Weights of a small transformer language model: 2 heads of 128.
Each number is 128 + 32 x the weight over the matrix's rms, rounded and kept within 0 to 255. Layers, rows and columns count from 0. Numbers have three digits each.

# layer 2 attention query, 256x256, rms 0.108, rows 215-255, columns 0-127
146140144128078106143111138190169175162126140111122140108131099112160144162182118115142114082173130111164158126069166102145103093116188182131175101097121182101169107098115169189093080101078110141146131120114127160127163136138097096117124097126154095160143075116082131129070114151098130121097200110083129153137183134200199117129189077110124139049117117091103147123156114103131098105152
132085124143145127111080165094097227096124139105134100125085130156135138130176148132132093120153094168124156086169120182160135159158094126141152152122121141110043124188106129148136139111128096190127111126157159086163143086140105100200136148103170148103144128091082094077136079118096132166140139135110157110137105055131182206089168186128114100091142121102173079107111146163114198140124
140143145143098182131099124139162125124147130192152137088146120125071109133127165136081150174136138142159126119145187076189160168124129120151133097106143132109071180179104166170115204125177166110117136144154156148172129133144138133107195160123110152108137135066104148198155079160100145151104189153135145117167161147133074151080103116115091144128170170144142092135117200174174189159157
130132138125125128154073132116124117185107124145154153132169165107124121075109092045096144198153196126101159143161181140136120097124133125100121103139121141128148147131180134106099080080155071096182146137180100130151136084116140194172082156106177129161170068126119102145077134156127124133085139092166141108136122130084160097114108150178153077186172135125105154119175147114157148184167
156120138134157125151149168153114118108105116170148158179188131127127181132160120133121175114080117179117073142172117095170154156079121108128115171127106122163089072117159149138140171130123121127121143093137076206154089152160125129141141123135152124157185176096130160134199129147097139086146145091107174206194132107099149125095134147167117093112093113141133095119144146128151087154118
140166124116129174154198120073136171090118134105167167073126122094148094172155072102072146154147116138157172093143127124170103167146143124126155164143141076141092106163125107097128154167102159144109106166083079121173100117156147159066093096125112122122109181122126128155169122118070090098066161070122148174084136126081141190089121132115151122175118085149155067163095176153130148132104
102102174162159087113093156110130106126102099115082114100091128190151141138095108115071089155171089139159159162157128146204122184109097146089094150139130171101099058103131156147131097099133126110179093159155125132149152108105129054171139139107138113174096154122142147124146109072121123061129113083065076109125121137108127169136132128131118154073131145201128140195116133199101108109116
136179091119087127083117112171211098118149155154147094115180097139096113170127118139074126112069115149168109137122113181097065158146129174168163209100147181104173114110117127060156171131089122112133119175128087182107109113154062086150085104142109072095148093152115124111110077100113170152171193122135111121119128114079152093122147036102150094112139151164119104155119161094098165119117
132126168129180127075136111044125082161126156120081109117130107166176111083153160156113140090111137158109113161140126154089113124105087120179127140167161162116156082103114173127129059156075115093157207220181128119137100144093177120093157131110104136165106141123104148122082099114146101082171084081145118022139120142151165124103087154045140089153172137094152090148136157068183080157165
112087144134169087135158112150107113149145051131095178109125162124155158121123117118103111055096137152132153132122155099136188073112120167122144123176151090078144195104103159141140128116109164100087121109088142137123153094123135080093144129093155138155130113153211096157128088092178156121104116103113165170099128118085117053052135140175167145114164135124138118122135085139085134116210
123115127191113085161088140143133136091126109122124103097154111162105088094122106104116153107120196052106121157117138123051124175109112115125146106160118136091152147194133113144125119147090146146156135103161103131134083120073141133239132133157174104163195084116080026079165134032153115112072133106182124098108132109128164125124087131133151126097162128129136095152094116099129138145127
086182126200162128113171124126157145165127098141136138114110099164163113109000140168145167114160135093123157138151087131199116062161102098167131133142195149072064151108150110128138075086133098183109119065154131117130096113163076122125107142130128077151075113172142140115079138123130098158052142093099094116114103138134121146159119112161136149148127173158148114140092167146123101125176
134130137126117094126133127221091119100175083140165175170191095099151125137090161041140117099046096156140138104079130173095124094093078089125142167087191128129143138064090124163168161100139095177158153099126121143112110121084066100084124133141154113117114165150143170193134163207119112165162079079092099102088091083137181084105117056162137138092123109157057132150111158144104132160069
115142130143066197182082133123193094111141104109101138078142153134109177115170172152150156100115156170108163106181110107125132172169180141110042189186143166177153089121101104084132130078136115076159091130139143137114115145136206147099117126122119092152072218132217158046093075105118138121169128146110104144112109171126134124191126184129154133096163114071112126045139153058117219155124
062184108071139177113107100096137138115158077112115161153080118153112096169138174131110103058079104041096181135143110230200103092101118115135117162147088119138147092082135172117135145126101086092112109178141160132075119148074117172151107121108104157084152095101098236121064096125118163129179120156124177133152058065110145126118076133096155192053170092112110132162164119076074181176171
103111140162100117117120101131091081133075122190062163103138136155127155118116126090191089157138162102161211101140111176154110108135172144111147128169113150130131135150123143107116093091129053125163155078058076086105158175111104062142124167133107118112115094135106091073153120100118092143127204094135168181170093160139160194114124116132095195131136084121139128120172086116094116110128
139146129108152146134150171117130177105167184171160098102165160170134195085175114161142134140214198186140184150134076162114148188131127076112199070147162086176113170111127111102134093189091092144122096198134134145193103116106132108104142159121153159117176134081161150115125111135082117229175122169105098108113147115150199100079105152063062114164099135130161158091139092156156107138087
140062120143148126106170077056111095075146179132062107114117084100123123121160152198118148150090105153147110124193084140094145148084133148098098117127121154127112170098140129078094159204084197177103140202142148050176165067096135179089119035107076132196111112171135177062060073116088138159189124141092157048049109098171148062096151139168100092136165119119108103134091121144155112133129
125131106120178092184126126115222174136058187095138084153104137209151141181118123115139198120123184082118083156136083153103114200100105169120118058136121103134099074174071108132145183094092125061189201142068165138072134102119143120123132123105092143115103112132118159133175164109150106134151127102109159146085133177145105089101181148100126190092103154086090107169087085138159172122096
106140159181141104137141065180087108181140153111208144115185100138101111151181121112060129123140098101164193081179181142121162075044149174108186192124130099136119104063105124137196102133132143116120152152123120095141129157112066090138102108102172144158114158114131121150090097114135175170153127188129170155104127155096085119074102151159107146187121118096074092147194111149126134118197
100119118061161120144157150152127112108149172101087079099138096121115155107151062176179138117054089141074155146068146117115136141175142143126139132162164118162141129143171146105129134072194123121163109156092099220190176098111062097176116151095064085087136161102153042121133190114165153135106025118093074062164141146168171096089074141134108110144103115192076087086147158126184110161068
129159152160110114090126125161167156125140142110059058112144080093115108159086093152060136161128050097142137102116124146197061127171124130122086138115129074127199059140141045087173141083127138157103130126113142160125102131143147111107120168116116144123103145130147145119140144106163147224130142168097158144069109137101171084135082073102135120039178164139163143110102145143120157107129
129170114126133069155171136099081079162137186146135087176168149121153141136163127106095076068121135162190165091178189166092107142205171089133112145116167160160107120149132129112123069180133133074155193102106123104130125137113139144123133063098086144119177114153115193127098090112105172096087114117105169125105086128131139097108142165089131071133107077142084118160165120216173103087093
076130151120133147099062193216115121128088103150069109082128144105122100059154108054148163086101093092094057110109134159146116117120115179170208171146092145105134156125154132194079161160123182123159171125133132124113107177208148157188150104130187109141169131138118139074158125133105073094118141126174074070111111137159151141142081169161158120163125188132131091141157138166145084087176
089105102090158113155100127097101109090200161146099102159171138173124105118186095178102216150126120061074143142154131112125095142099093103094180146129177172115100132096174060166080096101143155125186140109151131157138140116157085157115152162128110151186107120144097137149105136152160055175167167134124120131107089118060112123136055063111154116108116077186120116120111116068159137097145
063156107183148174128107136156095116127092134158172165159135126128127169129087079132162024115104123092153134174159093135110111014120116160180099102100196126117162125087120153187167132133089143103122094165116146145060084131115092090103107171096111171134106160181155058079097115088144121179148139136057178059164104104106132129110106150114092159105079091103175082199075102134127173172124
079124087061116156097138154085145055166072038153130103161103158194139110129136083158120142145125145128168143144117120117112130120145129121132138130124129155131052157160136140082203161190069140174106099166101099187110155118126110206070107087134096093138141101088119122074105153060172201129127168154110128137141124167154153160078149144135166123150118117053204165169155065106170146144128
178097138142141119126188142187177149102170193182108092131182124097143073143086104078123095141074105100133142156143131131157135156118113138139099151125159161121170127176180154166068170128155100169143125122113110149169157149107098136062113141114125214180126126150166096190095127178178157181125114152175192048107103130139112179102117101140098143129139101155151155124108122161136195138157
176175093158095078147168156182143197111134117098145129141144086161155152137114144099185098132109091096135102142115112095158165127125149143061100116072188206122154089070075102148133156158143110117109118094113134130100148124144102128103091084223106106104150098188087117180116156128114141086134075142078155173131137125094127106130138128134122052151060063137128119101144112149058053150131
133157061131122152139094109054145107149100092198137136092099125182189144173167127129125070151115080058097082139141135085138156126142095103112111156135152147060097159137117115201187206124146148105049161102199107193152141135135144163143126081153198074115107182093161084094155131173102145142160076125131109153153170185183181171172146136108086136159134097140120146141076079181074157146067
133120116192132069178134155157112152162140096178163149165168101047106135087112137145126103115116184055170086137153118128071131080171091159139024109099096110147179152151110122141149182116127117157110154128111173130155237137090088110141112162143093121090135131167074176092113164126050186169128112063102128182113102140154075092155199105130085141125095104160096143134060115142172112132078
138131138158144170112132144191176141163103171131143116127103121150176149153154087088149171121130102082120175016091121174160068134125067063132135135160131177162170095105129144155155113112125075215142100144070143130083148079129140123196096127145076184107105082093121094124155067140147113095135157190128134131125199125087108130143148146091122154112123103126093124065132154139108142099071
108097131158139107113220123124143102130148107173116089175159129156207147138130161152134061146136061136095169167165106174180081140095176136144160096118172119173156135115136161103160131111167068127163088138171186146141128080095111113077101132121181151131161141115141097132108100088090184153141134175074142126123179141069155063079174111080122135087116132129118132100101162146120115154174
145123172143099119116142082147150069154122144104111052112164061079103104101096121130143081087094090137064144166111162182093129087149112131165136117149138124131104113110182124135101192101029134101147105187109090064105152185186147117061143180100125058088096148167219155051163045149203185167163111072118094125078131165133129191115130146120010085164127087143159175098147136070112060151111
117090146170235128087116105108145151177089102183140114154164196141180115141114089086146168112158198054154074134078195159134107105183106183138106119175076070151138135142156139157119123145138090134163145068132131117182133137144166214123165145126166147161118148113143091152137176089071171042128177169114121181163156146161092175139179099149070123095078118127201214113203130138151159180071
066124082233062134149193135152102073110204117150152101107153083098093139139110140117143146122094102131180127149151146138105183091117066152202141182137123134120166148193173102167142098108168197112141153110128052177120091125123090121131077150106086165181133124138129073135129130085110089165115133124083137129171126088138069178103101146125091173135196137161084088068092118095157118109147
033156090142098128154166126198141195147135190128165130116093133213131115087183129131072152113159057183076110190168104130108108076093153137108115172069039138153089085098165163048170135123175063062229124122097105137152185145111164168170106116136199073167130091091130099142095142043159153103143139112168104064128093152181163164181128139119184173091118159127116131183073112155179111129108
126068156097129118119149089107092088111099090191114136097115098137159147143129132159101099116136143152161089145095109138089095124162136114155156110149111111106121082065063160081099135092166137093157161146114179173130138202164161091133119103126179127199093191135136097148066127148112111205117151038114149161137098124112114169157100099156136143181137159110166132147053131100178089129153
092139102111116117180147089129134154094155077163083076114134139160164136129142142148085194132110153180145090122167136098094165061122122140172158157163119081121103087117145145116176104152180170193098179177075112144183148146090137088175062061106130119122122039159143079154102201146113120103130143116157157116131131125124141137136188204190131122081100130092163145176142174092143091102198
116174135106161118111081188189043164150068077163061109142109130129151117065161132138086130084073061093078089152070138126098113137088138136099137125088146089060133109115145098099145202113110071157109128128179110133092180131121076135140107105152084127100108106132118080042181094098186074164106147086145166027096092138113093159118134142106108128138121099144175158050104145153166097084140
140138143138128035195160151127166128170069173125070124188106148101157110170143046124104097117093109055061184167178057119094104175132144167092050094132123090083139046131140110136139114183182143048146117132121103150117125140144164124134130137194093118155064115184099134117122127127130189141125125105124149104116083160163092100184075142125066103149117097123175142107186140138170125099169
# layer 2 attention key, 256x256, rms 0.102, rows 215-255, columns 0-127
119068132106053114149097083119152088103100133134086111152187167147106103134127128125135077106124071166093151078197140158129107064115141079167097128153189179108187082175134076062141149147111142048074163141070133136123149137140100090142161151103079128138092164137134106100177146133122119104066087153127139195141170113099160098143117100145122160155126143149170077164141150097146127170088
184122164143128136207113144190060067133155118165070170114130150073143118088075178143140127175081120078108112085122118172095068128138110101117125165139188154176122103094185200197171118159087129136102136093111151133086071164142116118146084154117097071135117140121129155128159100164161141123136145156172190151094153115123140136180105134173092158164106165129116132151133103165151096130116
167137124140135120083129077094091105098138196097127080158153163105132065127129134129140133131136096124131104075128156186105148142075131123122135158105158150188171071070139127134145152142109137167174166166099115122155115136115124168101117098085138116184096201096173131132131193118099116067157131159060167109064103161113109152160143135131145105059095085195133141148120076148102151145143
115161160145214127134146132170101101174114129134056105143022160152150140181141128123132158130151172123146135120084103051167105130096144136170148165131149156086095147115112114164118159134145139199022131158151110131065149086113085043048136120141209098119093126092120147072106094126137128074199140168117113114136131163165112140148141103156128185117082088147163123133113115145083115097150
086112086142154171130186149107146121154092225102119089141179108123141131132096113086102154154153096127148090165114147095114104145113086177124165115110184092138159120131124098146082084121147115086075167136129096121135122101149136146125155120194060125116077127120089072123133157117134127089084185173137153149154130134132117121133152114184182106085117158076156122143112146170103134118107
158088128113150145072095156159082119116095174145133103106152142147118190127111126143129119093127118196061093146160076151151072124154101093149117110200182126149195085128163101097133145153191129147109120113165178116119154122059105139136155162113071082168112167180108123170099131103121081112144198112094159122108155111147121157180122156099083120112129122084154168120118113082063113194121
138114115210127113196099158148156125139095134153152141124079107160090166111119118087124109076144156134080063081179158142133080103136144138154046153135126143155146138118104143129178083114126158135093112187182119153192131145139092133109126063151196116123159136087148113102127133142115112093119137108133149109132162134187121171056165111103115097109141116116135108148053128149101102123144
127171077107110123075100178121112078156148205093189123091125179082171104109124111159160178173158130115076178156145174092070128163106141082080150097160119122106106123175137160088115105137118118126132113130079161095079133134102101103090163128124116073106091118173098143126113158106096127119118087111052132143086182145177116114155098162135169128113132096142117138116106141138144097110124
132100140214092127116151101137076126146132120109143077136105167104089131138088099074132173150120188110066108150103125068131156172126172125148107172098121145088144180128079076129144111097152169174115124073107095110125110099172160135206141184128134089062072149078149148110111113149055134091066122144105086131129132183158146155125137177155152074127168099209051130100141107096136127195147
126088146099192096119105151155165121158146111128100137166124196180136145096110134153177174116058151143126132086137072110136134143122119130180114152073120097107171096098106091145101093112117090151180129071120150170098122126138135120108115122149109160190092101178116123147139087177153116169190106138131084098130151092169142156106163135144088154151161146185095108133114131069089153103128
145134114149122210131104122130108152124130116105142167082080158105148216017162104112077072134167099114104122056134107151142176124191191146131145128083110124037112154155105147124091151099157090103069077114155107155109175104115139143111132104095143086153207156139162145145156139114097091109161108074160125124165119102161043123122161163166152123127117138103209177105103165198125143131149
099140134154127142124143141143057179118123109148060122117092113107101136166139111169049104157050122127121115120102130162083178159121120102081109145115087102142139100174107108123100157151119097069149094162100156127135212152131108115149117095139113146152141129097069133131137114146142169149168126182106171073127170154098145145118197167034111167120079094164159081119129127107205185130096
126103088125191135151131154125099100132115125191154131133064124196130171096101104109131130132126156041145086175125121144201159149147090172145105119135134086116137133156105112123118100107125067104083067146173109107151051098181090080157069130123163089095109133180110137161099065084135105068130122089136137173192153121102074107119099120170106153152162151093132107106143043169127066072122
199176156106157101134126130118133133150095175148089101106214142130143183183129141150140129126124094137146076113129135097160139145081173085152142125106118136119135135208160171192111131169090165162102100180124129158118189130076101156160176108133179088089131127111154111120108121064083087132169127148104116092140111100099137090102143119149131057114102081173105119148067127137188184116068
114113116101174060145153123171128122125079154118141158082137138178099081087147079097168134097177132109093169167130066090092130111148117183115096110114196164127103152171143120097114163119146155160142134196118117107147119199129182129170109145164101078097156184166178161121111133193129103080129164109156152085167158062105164091151145082167099114165095149085131116116112087133125127148078
114141101122149130139128162164075152106162061166126072174094114074140061173059146095198095137094123141114210151039141113156068136047132138114087114123081220106068119144161102119132106115055118185063142126116253112110132135145166141141088174091094124135089184142162161160069112168145157136096167136162106200133146122099159145142124126155110170106102140153088083098192187116095104109148
131121108107091149187128197159152131130136084094148123187165175104123170086101149157162088099133086146081085134142085138220101129102128119130117119145088154113151101134183146087210153091136118170158116164180114087117092126090118121153120109113081114083075102180099165148098059103147105129086182079158049111071149157161129094172159151166130053129116152042117130103183111154176128172096
143246051157116081099144147103148105163161163145152116168095178123115139095139112086100158154120097163153037165105097125111099113108100151080125110126118066153160168122118108135174123152133093172155133157114120161204110179156139179118138116178137158121176100126097134215102068093163075143100127191102141109139138148112161125116120154158094045150071156140119128097152180156151168102108
025117099105075040097093141128090182143107147145175125102133074094157124183133172201152109140132152138085127132150130171110156141127139116186139145079172057121088123066158137118073103110087081131131176139097161119136155074176161130165186166130102203190178080177124131139124150123153079163146112126134138119167160086156114220165107130112162153143157119157151055120171119099099150105142
152054159127132053120126107154143135112082153183103182129133127097152180114108098212121135129144108153135151149129117162095183145192090145085143069116168143120174136128145089142132108164135174181151130068114065125104122104094145120050101130153166124105163107129102132133106124134108144152162191105161117183148095122150103131099155108128168146072134101217124084159137099162129123053163
170107133114135127122100072088135206142140105106116097171134056155131167098087148131145105101147073082109113121178177123163106106072161024129093141178160121118127144107118150091140139123166105183111152198148106173128196120130087197193095122120153118148098082111119139146124104177044120163147119089176098123126154074100119100118096175120095096150147127109147143157052037147124148135134
116108112146134136130165169079057154134144070178128142104092130136188135089165151128162109106071169109170162090121128149063145172166107165098131232144130191152114182145088139120131108169140163136079120135112070116129116150086081152079196149101106173128077166143179115093131132147137132127112167094140158147151090130118143148124078111183113153185056188116121173104127148059103144192103
139093124165133130153092127117135133116115104086075118106108105145120135139104112040134160123156076095074138149098074130071092103079109078108151109136125124110157135048095159178204115138183061184108170142141154171102164107140092157159129131150166103109140145090070148146091181178148120047139161110145186193118119137220150139125073079152156106129140140161125130143116153116148116152145
128058129116138143102108099028114120109149137073107133104123100114059092116153136135115107082139101046177176105138129170084134051134127143093122153088116135113147166110097172145164090178096089099150066119179145107145172075083122198058134190106149051154149149162103186166113102107168123108152141145091134186128125179125091109094144113120171144158128081090099124095182121118140173082185
151143172075155155131158146090166145162114116074142171122092116164180174128136153128207143105102124140124094096105106096090116113117131082156100122120157108117091135074098156130174103165077109075138079109151086058139156080082117171121109117133165097060134059138128121136147091114126137167143117093131122100080115117138109204171186155127165130112096151154152111108118130171081113154175
102172110083126056151124112131159111133152136104151140065148073053162141109136173098074150136158163201120130114163121145095109162147132109198138103150139122111124121152108129152092151110046142162152102122120194145206128113177153148186159123134120126152145138141205116135144162110150148140113111115133127132127157093142187099173169090111168102085148078164158122084151157159082063074070
158123067139119116145144122149107169060174135045077121141154112089147108144147139199097092113156068085063082097154148139075113140155124106184141100119068134093152144148080153133103150086126136174162134106125065164129124158117175131120143125087131115089109137133053128123124180143101080193131128188123100103102087090181158062132142125106113135125132096110116111140124149106116177162173
064169109182133141128140142118082105121111114112080087115079178201188107126159140122113089112163166186080148104139187100082100175105180119142105092096074130093070088049131156101101117174156063143117164154096158110133086185079106117097126135162109131166106129096167104099105137138100127130131108108113144135122169085106139077174129111192159077186086190159111172170109100050146114149079
095145075175170203193143140088158163092121176120091134157128181086200124106078134069114116110124116161078160149181104166120123051174145136174103095079151110086144086133107136093135141197136094070146079105159149126180178081167115157118151122105212161112137135159181122103145136129143132156080110080134139176149147101121150110139142131138192139121173087166067201181141120078089121095156
170145078049075124164111097192103130109123118091118136172093131076112192136071187139088089103146094146147107124126085097136137150125116159158149134132101207155163133134175140068153074103093234140144113104148196084083122099180152082156078108154164173101123132153150115102119118083110104133126119088166110125175065084171130091068158122161117179156156150161111144159128183121125125177115
107123075151127156168115177121133055035105139145154046126100146125131122182106140157060123133151095081150097127138090191139101086161171154125137107114162025077133162161135103135146169180215154104146130140138122171098125138186131128148075148199065116158142159114177174119150129095141194127137087108175140117156099164176151168091107142102121151200160096105163131093150140139117070098105
210111136103140079117094128130104133120170110175160193148066064168111145128057150150119116170091153139190097086141203088068142126125153166144140168111186161111118139219109109121143132164121155096176080146090127092092069160067113094091091106063170155164148126125164086123124187147101168151128119166128137145082116109157137114145182096181104141085105106133176152138118122101171089116107
080119114121171148123126091127152158131072101119065178050139112118125159149153124163103113098086148152119085049127172109149133090131123076124188175143140133104138018126155101168122137160096121140140123192082114097143183139138162160146153214150094097152062129103170165135132121161122147065121131086153123126104151093158054135139126152171175096121120142154144094104172147139114082139083
099127137156149145092174137115135073052161147103113134109133097101156149147148108139070094089151072078198147118145143134146101186192167125117179141150105125109099144168189092142077107155127129146110089124139090142115101083130128202149175107160067084180160204085128076107136168203141117154097107144174122184118162164130135066171127108100184178122134127111134173152160117081153168130116
121103137113172149071165086136134140119117095160089146089114103061168048231098157104069090116209085184141175128145081050059123127043163167104106107110119136143137114170131129114131113152113125121171194148146148171103125104140085094128145138148109172141165157144080111129101115139118126161135173098161177085086143109199109121134093216078153141115110056083070130156137110077088172055116
116111154108117125148172127150105114093092180086121078161095108109131166135108146144186130180143120136084149134128170127196129120187169115090080149111148165125127150142068110128125113141140115086126059152126151098110102167108164213172120119089142068107130092144125140177155105205155165061189114148106114137136058110147179154102187117175146071120065158117152104122176170092148070196113
152129132115067102125096135081145120110133091082144154124105095138141136050120061143160114119141156104113178085156139090119149143111126110112179196060133091092074139113151129076113156174110180110085147126129151111133107132034126182108122147109143134135128061136116154151129150117161116123099098155114153136186103099085169162103155109063100114091126078156089128136152120154098146152156
069118091188070095106141127184177165078074176188159099098162079186132188135109116088107119144056090155124177125180134148091152165146159130147181137106152091200146106148172130148148115134111079134113156072149118131162153069146113171094136127132065131130088134085165161172179112125134143144156114172141127105148135117118175094083168150097103152107105070136052105124117097099085176162128
116129169147128086132077155128094131122136095111185123180154160142158082057111093124074052097161116087170143089102105112112133166091107146123153116119090107097157138134110119116103137078130091158129120179188177120164098135127110146107132166134100111133164091133162104129131130162144142144076179082112172177139088123115134163136054119171118134117121101169119123116082099113110180132117
156112127171138176158135094051087114120170140099141125191119152098116069132104122088166100170189116125098157127120052097115139037107134117199152128124155101183097181110094156198162106134086105185098061051164190118121072189156174138100170109093109205128091155165071171178097105052120112137107187202094105161164103153168126164120125076122153082123178133119139071120170104172122126144229
107111064139140114117101199104122093168172160132137121126205139163136123113169121133131082162168079161095111108149144133043167071083128143148138135092129125126166110158184143150078086125125141187153154098095134113123121182190164145057214094132161169084133153092169082173120111118118107172174156171159218114159167100106151134202102114112166158104133104142203172132105089176145148110092
# layer 2 attention value, 256x256, rms 0.108, rows 128-141, columns 0-127
141125109134112116172143136177128167132137168139118144105116128153060076071102125167145093123150135085128106122140137131154094169179182130137134131110173171089080083148110128143118112098104109117124115102114041089162127135100150102148100132172068136150152126143130154177100188048066181095083131140081109093125160133154151154082089150139109117203078155078131185132112161092107115117090
162130119161143160118090147151137155109163138103067086177114110134172152144143181101052095132105066111124117128148173124145165098145182091131213179084108067085084131081117130113116140083086141171075139110130086174143167087121113114156092121204122119115125112185107148113123094176160189144112095115186151104140106120157073130147086097117085174156106097119143129214124096098145064113142
168126111164136098184115102137103201168054165168107126131152122146103169101066191069132173127171109154113198105183117178147091168189164150081148109144081139170142117072150051113153136139079187100108133140064139118142177105153110134150098152155156082143141147088136188160061135113148064095135164111133123123166128154115118175091124121118142117125111190047158117109161136089111125111107
159137220165123163122112160144208126103131083142132198153070113137000164170209112128103172189106129187118139112116097131135121169145122126105122162093111185107172086124156141079157107110164142179098141083184146109099125107180132116160162124075150098112179079112148104086106169137187142116130093166180092135102088089113181108090061141150086168146090102140104120088149150134115122071107
154080135158105137092159119139117152168118174121115120111144138133127123112111080129166115112080121101097207115103130137194163160138140092126121090153132156135144149128095164131091129162135193199170129066049104158082134136100089104106172060160128180102154095093096159105160137191116137115089110034130106161115129118112147178210100145146171143235139113152108101140086050157157085122132
135251120115137186085073125151114187144087124172142136114100135113138134115153127186191109159063125104138106099174074125053158140135148061150132098121165078123199147104124099138137071157113097117087162138107134119130105167178100088150119114149100086179134083125140097140105146061100101144072130131179124128177104195134140101100227077137098128120077094155036144075148132175156133062073
097135099087180112127119185093078138131126175125166112075127117092146149127162156087157079127104125117135084135083147101162112092153136163094093094126149098118061151159140119075099011098139100157149164192114086138124149082166101204141162123181158142159122075129106117179120071146157145143073171085102130164140106167115142117112136109133158107094035120130127128152134132068145146141094
157097067138099138072122143138130135154135107107122113159135117192158146144142110106146000118116121145188151102119152080062119104192143157095124191140085089124146128143118145106110180179140061176128137084106159157110122099086083098046109115113095123109185091088140203171218142123142052152120136178090138117193170144137136113152134115137165119149100137176117160123109212162129174050116
078166161163109130158154127074100088071088158126087177097159124076178146121166145130141165104127118139068149159179127152098192129132108132095139094144117089091120120150141135110133100105116109108139141106121098176138115120108211085171137093095108118125100085142144102149103124107101132135190119195128216115125090161142120166148113106112217120104189170179126112160136116137145188127092
149151120139058131136142076170137205117095111104062075195098120181105146081154125125156104117174089139104163116134146155115140137156110136081134057131146150134128131089101143101124051116142123102174120188107094099171146125208183137176094129106121099187153082104159122113173131123077162074150175081137122162125143120099203142115118136079149087096149153201100096200098121148135143126130
090132164156078154159220116168187147107113126176120123147150127154067161194102156191104127196081101182117107166095113097090102144183078180127159152108142183090128105107127151152135060165209156197039110150076119107066086172155107151134093097126126066160089135072118133080151163106126170088131194154056115140134155137138179091048121155135141151077118084153157132153151115094097092177194
114163114159139038120110163152072168177116156167096148185101155117109058147127125172144145068143163164155106149122147132066146150126152112133108153096159080184077154156111108137142143143149144104146120051046176123105121115137108168046121133112116160088151119177093157099112122105089117122179133169163155156128050151115184143148173078180152157135098114132059164112136075072121149135126
095149171101073163128122150130124134152068132123062125167143083164161144120092173149169094168102124117121176141160158157129169084166147134099160090089131154124093115104123118103116120137137126108148127086127049103176103125157185128139140109087155149108179075172121148058106136147142123124131150166114191076131171123157117206104109115092135167115166142127178156125102113102144119130150
125092137080153154164135121134113157115058137125132119095149140152120141142155167181130095165190091131069193116065097131112123068107144117110139041128099182116094156133085143126121149129085099076085089160144144112123153135136153112112118138064117095093098150133143147074100067117143159195119154138128094161141122117065091123148148133173101081105168127181124147114086097153065135090111
# layer 2 attention output (transposed), 256x256, rms 0.0942, rows 128-140, columns 0-127
153148183180165086136121079158202102159083126107101134105122122099131168127122120125066149156105136075121150137095126052151140139127102157136098152121100109156158140135141129143112142110102186104101153108122124109107061108169117143137115152140103202188086124154149092109108122165115135168119189094154181133130134128165142115092134103123110054162102105182143111181148123160163112117122
082150124155088151149121116149154152127113075134134129121112079174108107170116052119110148138101104144196135032143180168194165151158091096138123204157190117129134077165097112156147160179121146127167205125117160134105089107142126112135130120126127146106082168159132112100138130128143111128160116136142084137076157156171091068128109142116127172135107196136091134125149146100141095140123
122220087074146150124181160125085115117230130132179093124192149121160141098116155109099131145139136137160116092120144128119156131082119103174127117115125102107118208126132151167103194135141121144161160118092111113139070165145123127087084121105079099128162128077077153143232161125132157100185102135092147162146110114134162147113205147081166125142110071153165111098152111160151147150092
066165120091088159120107086158168122096191143095125158163100124102187144114153108128134135095111102108155114090122117194187083067090138086169102154142216104117137154138147154106162208114116111139091106146137147133139126081160103175132092101080150157141107155168128097164129069154144129153122096118108188106123097119076105106152040083145119114135191116127125170157152105170137099176146
105086150175128107083161141116108162117086152129147153118081134146124120179124128094120163112134163080122126129084148128116104164123149078128184096111170155174151077093081114112127178092152115117143102140165132110170140145121130127131167114165143136088154194121183101100090082075150086119133091116086115169084171121137143133142112119169177142153097131141120121156227122181079113099138
138104122171099150094148183096077187108160146137115048062159173083070141083128144153089141164187115115179107153138127089176096113120150133094127121146125129136063125053121120134107107132135115094068180128067114086152155135169112175153157160129170120203091140145119104233126073126142052115103124132109127184087159122109121161165149201117105127143190065117096131145164096096110115149159
131091085124100169092141065124153088207084104107116079164084095141151087108138117081148163113154091075076168173137132070161130147154115107139118123113141053166183210137136145166138104151158180054186124079123086166199102151146119138150146128113107110141090201140069080127147160093146120137118158108170133116146137083153095135139122158100133066090175115116185145110105158091147146078101
134139188100103143172131152096050065136062127132139147140106172119091140080178131141151146095081156081178182143131062097090144187122143090049149130134127193102191094149182126162147127151153119136159123113103135129122081176104126109099164148184091127156075138148124106123108118211119175107102151167104104120155121130122173156115090132160099097122084164146083162131096091114129152134166
173108133101105105108155130144146130114190125116128167121098108185161131104150148098088064173119121131170127123141093162131198129161098102102189095190229110109073173202119165058099102153204162148089158071110112093148164161154127098065129133182125130166148101187139141159123132121133110116068071084133146093160089090131124150149075135149078166054114118184112104112156181115121119109101
136140116166142144144111099086170163111124131135154115067118150074085128108108126144153206171140176131112128127194113158114118110140134148144130115135152148100113139162143144121135158156097134123162119141097121067126119145170168140141107136112105154095154117138088173163150124109115156128137131059117148179139095103126107116105105166144145105126183186137178154101106102094050078075169
140112101134183223105157144130118117123155112126120137097132162164069115067134136075148091142155143113096191085111123137028132138077173081159138140091089109105148121179147088143056142136120071133110138180116183161108124026103089128130145095148141195085174130149191144144171143115121058135186057112178159117171137117122136049101142153162136133142120169135122137148159151146175139153113
100106174099099115068157137147104077116164134136120090114058108096116117088211102164137133172085122135078147137108110109117158083149117085099145117125145090125124068073138106150157173131138146111141169157118146149100084161165085117186113093160092127186146149081160107124170125136120099197149108119085111152076078119138137123179166116132148127133154095144162081149162131152154061087123
089171182130117118140122056084132155137134157093129118072081088111150129174166149191106127145153133116093057153130096105089089093068147152138151132074099112129142129137146148066144127105147073119139132163150130145121140151122192129140138112119134148142169143092145085165200171078149157124103154137123145117185135125099133088097155175104128160091101151167119117146070136169143148161135